config = dict(
    hidden_act='tanh_gelu',
    attn_scale=0.0884,
    init='normal',
    max_grad_norm=0.5,
)
Each number is 128 + 32 x the weight over its row's rms, rounded and kept within 0 to 255. Layers, rows and columns count from 0. The size above them is the row's rms in percent of the matrix's.

# layer 4 attention output (transposed), 512x512, rms 0.0651, rows 159-171, columns 0-127
size [ 88  92  90  88  97 100 100  88  93  94  98  88  99]
[[119 118 148 117 126 219 144 124 166 124 159  73 165 134  97 138 123 149 110 192 186 182 113 114 147  95  75  58 117 115 112 170 105 116 130 116 136 146  92 147 161  98 142 146 100 103  90 127 149  46 201 130 154 133 124 125  56 152 158 129  87 139 126  76  74 160 113  91 106 107 121 131 151  43 158  98 126 113 134  84  46 148 146 129 174 121  97 141 107  66 129 190 168 152 116  67 183 156 106 129 131 116 118  61 145 157 133 136 194 124 161 146  55 205  70  50 146 169 128 116 195 115 135 165  98 147  68 159]
 [113  63 110 158 195 156  98 101 150 166 101 130 146  92 166 176  82  85 163 102 135 122 169 127 153 125 151 164 140 139 144 137 106 108 173 142 118 140 145 138 141  92 157 150  83 176 138 179  79 118  79  94 122  99 156 145  94 130 152 192 115 159 148 138 165 140  99 126 131 160 173 107 156 141 125 114 206 162 147 119 157 125 138 156 166 125 138 104 133 136 109  94 129  87  61 118  97 123  87 111 178 146 115 199 119 152 120 131 142 171  99 130 105 111 141 191  93 126 127 194  76 108  56 152 130 120 143 108]
 [115 153 211 150 133 130 127 148 141 135 178  98 120 155 126 188  58 148  93  87 123 103 108 124 150 175 144  84 138 119 180 141 159 187 177 120 133 156 213 115 129  88 105  91 133 103 154  97 114 185 105 120 147 138 121 162 112 141  77  90 119 122 131 145 172  94 149  97 208 143 153 108 132 190 148 147 161  71 182 131 167  95 119 167 148 120 211 123 104  90 108 108 114 155 108 136 124 120 132 165 141  95  83 107  98  87 126 112 100 125 104 105 123  84 142  83 164 106 107 139  78 163 150 194 179 118 141  93]
 [169 136 114  74 151 148 104  92 134 113 153  92 130 147 131 123 129 115 146 135  93 142 126 128 155 130 111  55 131 133 127 132 139 116  94 156 101  96 112 117 152 148 134 139 127 159 121 150 162  99 116  92 153 190  97 129 149  91 110  69  82 198 143 114 151  58 108 156 121 137  99 144  80  89 153 174 134 105  71 124 189 170  94 103  77 141 152 112  96 176  85 155 179  98 131  87 143 137  81 133 130 147 162 104 111  74 132 192 128 147  91 142 110  73 133 127 140 139 100 115 151 146 152 140 137 138 105  67]
 [110 117  78 125 112 179  72  82 134 110 165 150 138  99  94 109 127 127 123 120 171  95 162 183 126 150 148  87 168  66 106 204  92  65  97  85 124 166 165 118 128 112 160 155 144 117 131  94 114  78 125 174 172 122 113 155 150  69  74 130 112  76 146 128 124 178 120  97 167 148 134 138 118 133 138 117 142  99 138  74 134 136 179 111  89 128 192 134 102 149 131 159 106  61  97 103 168 136 152 154  78  98 152 133 193 139 171 102 157 139 134  94 143 109 195 155  84 112 196 124 149  88 144 158 151 126 128 119]
 [139 166 129  67 139 104 149 111 171  99 127 116  75 150 131 118 162 157 121 128 143 126  97 113 154 130 110 121  77 147 148  78 147 175 157 162 113 148 166 138 144 143 112 105 104 172  98 122  78 114 132  95  79 120 126 136 168 146  58  88 112 123  88 167 111 196 148 125 126  98 162 108 166 118 174 124 166 131  90 176  95 122 113 110 153 136  66 131 138 125 143 146 138 111 143 144 130 131  89 127 155 133 114 178 158 172  92 102 159 131 135 154 164  80 160  88 133 128  98 135 158 136 116 164  62  91  97  47]
 [ 91  92 161  76  82 106 129 166  73 140 122 106 105 109 116  72 127 141 101  92 134 131 157 136 148 118 164 139 125 158 139 131 153 129 134 117 156 108 106 135 150  70 137 128  63 137  82 172 107 108 145 100 138 167 119 169 129  38  87 133 160  17 152 120 132  85 155 156 169  87 168 140 129 126 148  96 132 150 176  89 167 131 113 174 126 133 126 126 141  91 148 124 119  90 115 176 110 155 109 115 149  95 139 131 169 138  80  88 122 178  61 131 139 187  65  73 149  99 119 177  91  79  86 164 113  93 186 174]
 [145  88 147 122 142 132 151 121 156 103  71 136 102 121 134 109 168 104 124 143  90 106 141 127  51  82 115 147 112 195 168 132 185 138 122 170  86 104 125 121 120 134 167 163 178 135 138 103  98 164 133 157 124 167 151 142 140 142  83 114 135 194  94 132 140 100 198 125 141  91 173  87 155 155 155  63 156 104  82  19 107 147 123 196 106 115  79 116 118 124  86 133 110 202 140  99 166  97 127 125 145 166  94 161 112  83  78  94 168 112  85 146  74 101 124 180 177 100 121 185  36 155  49  93 117 132 120 105]
 [152 174 156 157 122 117 134  63 127 146 101 168 130 162 122 185 109 143  82 103 116 110 139 153 126 173 141 171 104 174 147 170 143 159 161 170 153 164 102 149 101 134 112 148 121 126 103 127  32 153 154 161 143  86 150  84  94 161 167 128 151 117  85 117 119  90  99 147  87 126 147 138  89 130 119 173 120  87 136 114 109 171  83 155 120 121 115  95 156 117 159 170  82 151 207 174 119  80  99 122 132 117  62 136 118 135 176 104 114 140 129 123 109 129 113  88 169 118 135  88 152 114 155  68  92  94 133 127]
 [106  96 143 144 208 180 139 129  42 138 150 123 110 133 167 127 129  65 109 121 187 164 161 142 122  76 105 125 143  70  94 140 180 153  94 165 112 149 161 105 133 195  83 130 131 113  83 153 111  99 169 115  63 157  81 172 114 131 146 145 152 173 149 170 122 133 190 139 139 142 143 165  80 123 178 135 187  97 118 113 130 173 103 128 101 149 141 135 133 193 121 139 157 146 139 139  72 126 145 168 180 169  96 118 156 134 151 129 204 119 135 189 152 132 167 168 158  76 129 168 115  95 146 178 143  98 126 191]
 [ 62 168 154 123 148  82 106 128 142 106 140 152 155 169 153 130 142 139 128 116 169 165 150 142 138  76 129 143  81 144  73 214  68 108 122 129 110  84 129  82 163 143 128 114 128  93 144 111 169 175  74 122  73  95 104 127 108 130  55 142 136 149 167 110  73 158 142 121 154 115 115  64 180 171 130 127 151  74 110 186  89 144 171  62 102 111 135 162 107 124  85 130 141 142 112 143 161 195 117 107 169 149 147 195 125 138 147 107 118 160 139 134 139 122 166  86 135 180 108  61 140 116 122 141 121 163  88 150]
 [ 98 151 100 160 116  89 153 135 104  70 117 105 140  71 131 112  80 168 107 130  95 101 103 136 162  85 121  78  50 148 133  88 123 173 109  96 107  84 122  93 157 163 102  90 136 163 157 108  86 120 125  92 118  68  77 125 160 166 114 109 195 174 155 118 140 103 132 128  94  81 100  99 187 138 135 156 135 135 150 103 159 178 133 148 190 136  94 126 103 151 160 111 155  52 143 123 102 157 152 134 160 112  49  98 127 111 122 107 190 133  45 113 105  93 128  82 122 140 147  82 105 119 112 128 194 102 133 172]
 [134 147 133  59 155 100 103 131  84 157 104 168 117 141 118 176 138  96 116 152  95 124 149 156 124 137 147 150 187 117 123 144 102 178 124 136 156 140 149 128 120 109  75 141 175 123 124 124 111 174  88 166 157 161 212 137 136  77 139 126 152 178 164 166 144 112 109 177 124 109 158  91 178 215 109 126  99 101 117 134 103 147 118 221 167 162 202 122 169  78 152  99  99  96  74 176 175  98 102  95 111 130 159 171 106 100 111 119 105 125 160 137 144  94  60 113 119 101 107 153  69  68 173 123 132 160 140 135]]
# layer 4 attention value, 512x512, rms 0.0751, rows 160-171, columns 0-127
size [ 80  81  79  86  83  82  77  83  82  82  80  87]
[[ 92 118 148 114 147 117  94  68 134 154 126 160  93 154 124 130 159 112 165 139 165 157 174 120  78 201 117 135 152  41 126 151  84 115 160 173  81 111  75 125 203 180 157 133 168 141 137 122 139 101  81 124  84 101 124  81 163 135 150 155 151 110 112 167 145 168  39 118 154  88 131 118 150 117 144 189 147  85 146 138 144 140 144 128 116 113 115 188  82 122 119  89 162 157 174 130  90 112 102 114 103 104 128  97 143 134 135 175 133 114 141 182 147 142 142  95 126 125 173 100 112 151 102 153 214 156  79 120]
 [139 135 155 129 199  82 111 134 174 146  81 133 113 159 143 190 144 166 128 146 130  90 148 177 190 136 166 132  97 157 160 136 120 131 142  78  52 165 126 117 110 126 122 120 163  70 150 105  99 189 100 177 133  53 117  67 158 122 102 100  75 192  98 187 169 104 131  95 136 173  88  72 128 164  85 131 105 108 141 152 130 130 146 208 120  89 114 114 138  93 147  96 113 157 107 106 181 160 108 120 121 107 165 139 111  88 146 137 190 139 156 128 157 100  90 120  84 118 131 193 192 116 186 168 135 139 199 126]
 [114 145 166 127 126  99 116 188 103 107 157 108 110 112  93 159  92 151 133 148 153 155 101 144 152 107 135  86 148 153 137 159 103 110 143 161 112  93 127 187 153  99 124 108 114 156 103 144 124 139 143 124 192 106  99 165 173  36 149 150 118 107 142  97 107 108 106 175 130 137  72  99  85 142 113 129 114 154 150  59 122 158 136 128 135 121 138  91 115 113  73 164 133 111  57 127  66 131 135 114 159 107  88 137 102 130 160 167 175 157 134  64 101 160  52 120 102 164 158 181 125 124 162 200 138  81 129  84]
 [151 121 120 119 122 108  92 112 123 176 122 182 162 126 110 103 151 131 112  79  62  91 137  97 135  91  77  68 175 146 129 151 141 131 160  98 110 105 120 149  71  31 134 117 110 160 114  89 107 109 125  75 112  92 136 107 171  30 162 139 148 145 166 135 123 143 136 177 141  83 151 141  73 172 117 121 139 148 149 132  92  74 105 152 176 167 123 100 175 158  93 140 159  98  28 164 170 151 143 177 147 120  80 184 119 138  73 108 147  92 164  76 155 111  88 161 133 128 168  66  99 114 187 129  92 134 118 162]
 [111 105 116 128 132 121 105  77 100 181 127 118 166  84 171 182 143 109  68 149 144  97 122 122 137 122 170 134  90 102 110 137 159 152 136 134 107 104 120 129 128  97  80 116 138 143 156  85  90 142 185 112 154 105 149 174 133  93 122  96 108 219 157 122 112 141 121 158 123  86 134  97  99 142 162  88  91 167 110 140 194 160 117 190  71  95 155 162  75  94 171 129 203 130 132 128  81 145 161 173 167 112 104  98  86 112 165 126 121 156 113 113  91 204 115 151 114 124 140 133 119 121 116 179  82 123 229 125]
 [137  80 132 150 155 106 153 184 115 124 131 159 121 167  91 151 145 146 153  88  61 133  57 145 140 102 188 111 171 104 161 167  99 146 109 138 132 154 108 114 200 152 110 143 145 161 118 163  90 171 145 129  90 138  90 153  86 173 149 161 164 110 133 166 210 136  81 146 121 114 119 160 131 127 174 112 167 126 123  93  87 134 116  82 153  81 184 135 135  61 106 125 194 178 112 134 138 153 119 158 116 155 129 143 175 166  90 117 113 141 152 129  91 121 154 166 110 116 138  95 142 157 159 144 105 110 104 166]
 [113 142 150 134 129  74 156 137  91 155 119  90 153 134 123 111 124 113 122 104 126 127 112 155  97  92 123 192 128 112 194 104 171 110 140 184 119 142 113 108 140 125 162  76 156 114  96 135 104 165 101 188 181  96 135 138 149 124  98 126  81 118 139 105 150 171 129 132 109 117 137  60 106 110 132  92 111 134  79 157  90 129 147 110 123 111  96 116 144  83 163 136 142 193 135 102 193 139 118 115 154 117 122  72 128  72 183  79 172 111 119 143 109 117 130  66 114 109 116 136 109 165 103 143 128  65 101 172]
 [170 165 133 160  97 136 134 137 183 134 124 177 146 209 168 151 128 133 117 144 163 141 140 183 124 132 100 106  49 130 121 160 145 101 131  75 139  79 141 112 113 178 117 163 181 126 111 147 132 155 174 134 157 110 163  88  63 154 162 102 125 127 124 119 163 140 137 107 114 143 127 150 177 132 135 130 151 134 213 122 153 113 161  96 217 142 136 142 138 161 114 175 157 151 192  98 112 182 136 113 117 120 121 143 170 129  98 166 119 175 143 148 119 125 122 157 113 172 145 112 167 142 104  90 101 133 140 159]
 [ 81  96 105  99 151 131 108 163 131 115 187 125 119 122 106 167 152 127 133 151 131 107 121 150 153  96 100 137  95 130 120  98 180  82 134 120 113 148 137 137  73 118 140 118 148 160  36 101 147 179 103 165  80 161  90 148  90  97 164  91 120 151 105 155 132  98 161 160 130 155 107  90  41 127 148 117 186 148 111 120  87 108 136 160 101  76 129 113 129 185 141 120 143 109 173 125 184  85 117 109 178 107 122 137 122 138 138 151 161 138 157 102 156 166 100 119 121 128 132 167 133 141 126 124 190 102 152 148]
 [ 89 155 159 142 145 120 152 116 175 104 131  75 172  97  71 122  97 134 124 123 137 169 114 165 105 100 107 163 145 109 154 166 150 208 147 137 138 131 114  53 170  84 134 173 122 112 100  87 131 163 152 121 149 102  53 140 140 121 107 170 147 185 133 126  84  94  99 100  98  85 151  68 189 175 136 172 132 166  97 150 129 103 170 179 146 131 163  98  76 109 119  97 157  93 155  95  84 102 144 103 121 148 123 156 159 163 122 125 117 156 125 137  94 140 133 150 129 168 150  79 142 123 135  90  94 167 153 115]
 [130 143 107 113 127 128 131 102 134 200 193 153 113 145  72 131 104 130 205 135 111  61 118  99 125 130 166 135 124 142 113 188  51 124 133 110 133  78 107 166 143 144 198 177 137 131 114 129 112 139 214 144 110  83 137  94 135  94 138 149 122 113 142 164 141  52 170 109 174 111 107 125 128  97 111 154 140 198 112  98 134 147 123 113  87  93 144  78 106 112  86 118 106 133 177 145 164 135 100 135  84 176  54 120 136  85  98 134 108 128 109 117  89 174 111 157 150 170 135  79 142 143 138 124 109 223  69 138]
 [173 149 130 130 117  86 130 120 144 104  97  90 134 185  97 124  53 174  73  92 123 148 136 153 186  99  80 141 135 123 110 165 130 153 125 135 143 187 169 149 108 108 116 130 106 161 147 146 161 127  97 170 121 101 158  99 130 137 201 117 204 143 129 127 116 165  70 141 100 163 153 144 145 119 160 131 180 113 158  81 108 137 182  92 152 190 142 136 107 109  69 136 158 100 116 107 117  99  84 189  55 138 122 178 176 117 166  81  93 133 155 142 142 103 132 155 142  84 131 144 159 178 165 138  74 192  98 115]]